python train.py --rope_fraction=1.0 --attn_scale=0.125 --weight_decay=0.024 --lr_head=0.00494
Each number is 128 + 32 x the weight over its row's rms, rounded and kept within 0 to 255. Layers, rows and columns count from 0. The size above them is the row's rms in percent of the matrix's.

# layer 5 MLP up, 1344x768, rms 0.0627, rows 528-576, columns 640-703
size [ 95 102  98 109 104 105  96 105  93  95 113 108 101 109 101  94 105 104 100 104  96 103  99 106 100 108  91  84 100 103  99 101  98  93 110 100 101  99 102  89 107 101  99  81  99  98 104 101 102]
[[189 135  88 110 152 107 158 152 179 142 108 110 162 193  93 146 163 210 188 111 121 126 132 108  77 100 186 186 122  65  90 120 178 180 177  92 144 142 105  99  95 138 242 216 104  88 104 112 150 157 175 139  99 145  87  36 139 157 140 129 139 125 101  92]
 [148 113 115 108 141 134 142 121 127 135  97 155  51 155 137 140 107  96 130 166 114  98 125 135 105 158 106 133 131  55 170  72 107 207 128  98 143 120 172 152 155 145 120  84 139 155 124 168 105  89 186 103 131 135 159 165 127 170 172  86  92 144 207 150]
 [115 105 141 108 112 183 129 112 165  82 114 167 100 127 160 169 123 100 125 141 164 122 141 154 141 105 145 129 104 110 143 135 158  66  94  84  82 125 127 115 120 144 147 134 189  81 170 132 169 158  74 156 138  98  94 156  98 133 136 117 129 113 127  99]
 [158 133 160 102 145 119 102 134 125 162 156  85 153  99 102 116 173 118 120 182 148 133 127 175 144 180 119 136  81 156 120 190 111 137 166 134  84  95 125 109  78 136 116 139 187  93 147 123 102 195 121  98 153  98 110 152 117 114 206  67  37  75 133 158]
 [ 92 131  39 141  99 135 143 169 146 128  83 108 151 105 152 131 116 119 138 128 146 133 141 113 118 116 116 118 124 149  90 119  86 188 121  77  92 142 156 141 126 177 145 210 133 128 140 141 101  58 103 157 143 169 117 144 177 123 108 150 139  80 101 157]
 [113 129  89 136 118 146 101 147 189 113 176 120  96 109 153 158 112 113 127  99 138 139 152 117 143 104 149 126  96  88  46 117 105 191 135 158  90 120 145 169 119 136 118 180 165 155 108 119 133 109 141 180 178 167 162  86 183 137  90 136 133 115 187 134]
 [ 95 156  85  72 102 121 105  94  90  93  91 137 117 128 178  88 155 126 132  70 145 123  98 110  99  95 108 126 137 133 102 169  69 140 110 142 113 196  94 113 136 147 140 160 107 124 148 113 159 154  98 107  85 106  97 102 130 134 147 122  87 121  28 113]
 [153 129 111  94 110 138  95 105  96 143 130 177  78 130 107 115 102 143  81 141 157 103  73 138  72 141 133  62 153 131 129 154 111 195 125 104 111 160 134 125 133 140 127 180 193 156 124 116  90 148 163 119 125 119 106 104 130 118 171 179 108  79 117 125]
 [176 127 175  93  76 112 127 119 153 103 131 107 122  68  99 150 174  97  93 185  73  54 126 121 115 114  83 106 116  85 106 168 136 168 151 189 147 184  90 197 160 102 118 118 117 142 149 132 185 143 124 152  82  57 169 145 148 136 145 123  94  72 143 147]
 [ 97 172 164 121 105 127 133 172 114 137 151 141 136 102 111  96  95 172 118 148 132  71 132 120 156 157 137 148  90 111 153 180 188  83 146 146  89 104 179 153 149 160 134 117  62 132  82 171  97 110 106 128  64 100 134 161  98 180 151  91 137 128 142 141]
 [189  79 150 148 158 149 146  96 129  86 143 113 128  91  82 119 178 136 131 108 112 120 171  85 114  74 115 136  96 140  85 119  90  99 131 118 120 139 141  71  96 141 162 164  68 168 119 125 155 161 151 155 117  70 102 110 154  87 133  65  69  89 158  99]
 [ 85 104 126 119 100 183 166 158  58 157 162 105 140  97 146  74 111 166 123 129 143 143 175 126 199 168 103  87 123 135  86  68 130 168 147 132  79 105 167  95 121  87 109 173  57 162 186 144 143 170 179 115 111 177 133 136 110  70 125 166 110 100 100 157]
 [ 80 100 123 148 119 150 123  91 164 135  81 168 133 126 159 158 107 121 141  88  63  56 112 116 105 111 153  76 113 150 124 148 183  69 160 152 129 136 133 136 116 164  70 177 142 119 149 109 104 115 129  59 103 152 155 217 187 141 153 215 138 140 150 103]
 [143  82 115 146 130 122 101 134 143 122 145 133 109 100 148 195 145 120 158 139 102 107 115 171 112 126 130 173 161 141 115 129 128 181 151  96 110 106 119  83  82 135 143 106 105  98 104 155 112 155 117  96 213 121 126 138  82 118 119 104 103 154 104 164]
 [106 141 120 101  99 125  96  95 173 135 165 174  95 128  85 123  87  55 135 135 141 174 126 113  90 127 146 152 107 107 155  78  89 130 143 135  91 139 149 139 179 139 112 146 103 112 181  89 112 129 151  97 163 164 142 144 139  23  88  93 119 133 121 142]
 [ 95  94 145 171  50 184 114 135 142 125 143 126 148 113 101 130  82 104 113 128 173 171 155 155 129  65 182 122 146  87 111 185 151 155 110 146 122  72 129  65 138 139 128 135 121 147 143 114  64 165 111 103 109 100  93 170 140  86 144 137 128 141 160  71]
 [122 205 123 159 104 176 131 144  81 105 100  90 154 151  81 131  83 131 182  88 127 129 164 136 157 165 171 139 170 154  36 142 149  89 145 123 102 163 121  79 231  89 146 166  74 179 160 157 148  49 132 143 157 128 138  87 205 124 106  49 155  84 126  87]
 [119 192 158 150 115 151 132 126 125  96 148 155 145  99 100 130  98 127 149 147  97 134 131 170 128  84 138 180 127 185 153 149  63 140 157 121 100 101  84 139 189 198 137 173 156 121 142 106 164 138 119 137  74 103 170 147 179 135  55 165 138 149  76 169]
 [118  81 132 145  86 118 122 205 148 177 211  92 157 116 146 143  96 133 145 147 164 105 152 164 124 116 163 119  87 169 150  48 155 103  97 100 143 122 101 168  46 117  96 108 102 117 103  87 100 119  88 178 156 118 118 107 166 130 131 116 158  66 166 126]
 [131 100 126 125 118 156 108 178 176 106 158 164 109 114 182 167  95 130 169 142  92  79  92  89  37 155 142 159 149 114 127 187 153 132 119 163 203 114 102 136 158  92  98 116 121 118  80 143 174  98 154 168 106  82 145 161 154 127  56 148 124  84  67 175]
 [110 101 161 137 110 161 106 113 154 119 128 146 163  93  89 107 133 134  86 146 175 138  93 111 136 141 144 162 130 157 128 103 183 165 139 122 156 137 146 173 155  89 161 164  96 144  78 128 175 121 167 179  82 157  94 158 120 122  99 120 109 142 171 126]
 [130 119 134 141 141 112 185 197 160 211 120 123  84  49  76 131  90 179  88 102 150 134 145 118 119 143 117 145 150 191 144 121 113 144 120 166  94 146 126 113 177 162 112 110 153  86 107 149 166 170 122 112 123 110 144 180 133 168 174 169 130 188 154 157]
 [ 85 118 149  92  97 192  94 177  94 129  71 116 102 130  72 170 123 120 141 147 154  87 159  88 154  94 106 106 113 109 148  62 141  91 159 130 126 151 126 131  99 117 111 187 150 163 149  79 113 123  94  79 153 103  74  95 154 165 143 204 154  17  71 114]
 [103 130 154 141  95 164 131 161  91  20 166 157 130 135 194 144 232 122  84 116 206 160 189 128 117  67 108 128  58 127 167  88 106 177 148 112 149 114 153 161 142  92  97 178 179 137 156 206 149 134 146 107 144 108 134 139  94 135 111 149  69 120 153 118]
 [130 103 105 113 163 113 145  77 179  86 149 102 180  85  59 116 140 132  96 148 143 128 140 162 153 170  76  62  87 151 151 127 144 104 204 138 156 145 121 127 102  93 115  89 121 120 116 144  68 132 119  98 114  72  95 117  53 157 141 156 126 110  98 120]
 [183  83 182 121 160 139 138 127 134 108 100 119 166  91 106 145 136 115 124 196 120  67 148 146 155 100 210 106 148 190 169 147 144 132  50 103 188 139 143 135  84 122 167  65  63 149 138 134 138 121 146 158  85  83 114 133 137  70 131 103 171  86  68 100]
 [111 199 119 118 133 158 163 111 166  96 174 118 144 117 111 115 129 131 196 145 141 167 139  83 101 144  72 163 150 102 194 167 143 160  87 156 170 148 129 164 114 107 181 124 127  90 133  76 126  39 137 113 135 177 100  65  66 213 127 107 132 115  94 127]
 [139  66  77 197 129 140 178  88 150 119 141 106  65 147 129 152 147 145 137 119 128  94 179 108  66  71 207 172 118  93 202 162 120 170 156 144 139 112  88 100 121 105  82  99 195  99 126 127 102 153 154 117 110 175 129 154 112 136 139 119 119 139 136 137]
 [104 156 179 146 141 141  97 108  92 124 152 152 112 139  72 102 106 108  87 157 139 116 139 121 132 156 107 151  99 114 123 131 166  99 106 138 146  95 179 186 119 150 170  71 190  68 113 168 127 151 100 135  99 109 119 123 183  93 159 158 118 127  92 134]
 [143 139 133 147 181 116 143  81  90 140 142 152  93 130 149 148  85 210 141 140 106 159 157  77 121 109 119 120 145 195 194 153  98 139 160 186 145 146 111 142 172 149 169 105  97  93 156 108 123 137  96 100 121 126 101 181 157 130 128 101  89 175 124 208]
 [144  76 132 110 108  93 121 120 136 138  83 173 138 119 210 107 131 154 143 115  94 135 183 136 146 126  93 193  87 144  72  98 116 159  93 113 122  91 118  50 130 135 125 144 111 130  96 158  84 155  72  80  85 144  90 123 171  57 118 109 127  87 143 136]
 [169 100 159 148 139 155 113 146 129  70 102 126  86  99 116 192 106 135 200 189 119  58 104 144 186 139 173 140 169 108 155 116 113 169 134 202 103  77 100 112  81 155 167 126 140 203 144  94 184 116 155 120 115 100 153 128 126 118  77 141 132 132 131 122]
 [168 182  78 184 187 127 139 118 169 214  71 146 174  82 199 105 156 138 117  94  94 140 115 106  91 116  28 114 110 115 131 170 146  95 140 163 175 161 123  97 110 112 151 107 149  81 124 140 116 132 101 119 126 104 118 102 110 183 100  76 166 122 136 158]
 [158  93 148 135 165  53 121 131 152  94  71 167 180  72 193 133  66 126  80 131 100  96 100 157  89 172 151 152 116 145 144 203 169  78 166 124 152  82 161 141 146 149 113 139 126  83 127 119 120 132 107 149 146 124 145 123 106 103 107 120 110 101 102  51]
 [135 121 121 101 161  40 145 186 124 120  90 118 126 116 148 142 115 111 109 135 200 149  99 142 137 148 149 143 147 102 127  95 164 179 102 101  79 158 163 107 114 107 130 167 118 161 147 126 110 178 151 150 111 144  86 157 147 144  98  72 127 167 164 108]
 [ 90 150 175 136 117 135 151 199 114 189 232 158  99  60 114 162 156 130 142 101 127 161 104 186 144 152 143 180  72 149  71 180  59 183 153 101 211 103 101 115 138 156 203 113  83 101 102 152 168  96 122 166 138 131  75 131 132 135 184  65 138 159 118 141]
 [143  91 110 115 116 156 124 141 189 120  93 179  70 120 162 113 111  91 117 122 124  67  92 126 108 113  81  87  97 146 142 199 118  93 123 178 134 113  70 118 207 141 107 131 104 135  64 158 229 124  41 151 125 140 124 107  93  78 103 180 132 151 122 134]
 [156 118  83 133 113  88 111 105 159 126 128  89 104  72 175 203 119 100 151 147 127 144  95 150 188 159 143 142  85 100 107  93 127 118 104 127 143 169 171 105 216 149 119 170 107  74 145 122 169 114 116 108 129 125  48 113  86 147 159 116 111 187 153 222]
 [ 95 176 165 141 149 154 192 158 151  99 112  78 128 133 131 146 115 181 121 146  94  86 123 127 135 142 136 139 104 107  88 118  93 119 165 137 191 196 150 127 130 109 114 115 107 137 187  92  42 104 126 110 118 149 154 167  97 130 133  41 139 107 193 162]
 [140 168 103 138 182  97 100 132 129  75  87  87  94  80 128 130 115 181 145 146  93 157 153 140 133 153 129  93 114 116  46 104 199 116 155 131 124 128 151 136 108 100 189 139 116 167 129 125  75 103 139 125 136 164 115 101 153 148  68 154 134 146 147 119]
 [114 135 151  77  94 141 129  67 177 131 116 125 150 176  58 122  88 195 134  96  82  82 142 134 116 125 124 164 144 111 165 118 108  39  78 122 133 104 113 159 126 169 118  96 106 111  80 113 191  92 122 134  96 134 142 138 133 107  97 137 131 122 138 103]
 [ 84  71 130 146  79 122 189 135 110 111 151 122 125 170 210  89 124 111  95 114 105 131 128 187 161  96 128 149 135 121 119 139  64 150 138 166 115  82 103 164 129 151  98 148 139  93 164 146 186 111  95 146 153 168 126  85  85 114  83 135  28 156  82  41]
 [ 55 126 188 129 133 102 114 141 116 173 140  93 117 134  88 121 115 121 113 194 120 124  86 158 138 128  70  75 194  91 175 120 105 175 163 158 117 169 142 151 151 142 141  90 113 138 101 116 112 145 121 133 117 187 119 160  94 132 135 112 107 117 119 170]
 [145  95 186 130 154 158 154 209 134  90 107 183 143 130 146 135 122 201 160 151  97 122 109 112 159 171 166 115 146  63 180 136 120  93  75 167 122 218 187 152 102  98 123 149 129 104  91 108  95 105 154 111  95  99 153  94  76  66 123  49 108  67 181 176]
 [115  93 175 103 149 122  82  99 101 112 112 121 130 129 172 103 149 137 117 132 116 104 191  90 133 139  81 140 189 160 118 122 110 123 202 165  45 129 167  77  76 113  86 161 175  85 143  92 154 127 123  78 114 112 109 118 163 145  96 108 151 246 139 147]
 [176  55 163 101  97 141 132 144 136  84 150  98 117 141 117 111 126 106 139 159  95 150 110 164  58 140 150 114 154  87  95 126 149 169 164 159 136 111 119 153  80 149  76 121  44 103 126 171 105  88  73  70 108 133 112 136 142 166 126 142 140  74 151 145]
 [125 146 132  70 129 173 163 205  97 158 124  73 154 122 109  93 158 103 147 114 128 163 117  79 145 120 106 124 101 139 149  99  82  95 120  53 145  83 163 173 142 114 172 108 107 133 142 111 137 193 140 105  96 166 133 134 150 124 126 206 139 140 114 151]
 [145 122  91 121 116 132 121 144 146  93 114 158 133 126 116 114 104 131 128 161 120 150  94 130 103  58 154  60 108 167  94 152 107 138 110 147 124 171 197 168  87 143  98 153 116  56  97 170 125 163 122  39 129 130 105 130 105 152 105 157  96 162  68 121]
 [117 128 124 172 141 140 136 188 125 133 198 144  85 120 100 138 109 137  78 133 147 114 111  77  65 178 139 205  89 113  82 115  49 149 130 170 104 146 130 127  88 125  78 131 162 171  89 144 128 158 118  90 145 153 189  90 117 102 109 161 159 138 203 147]]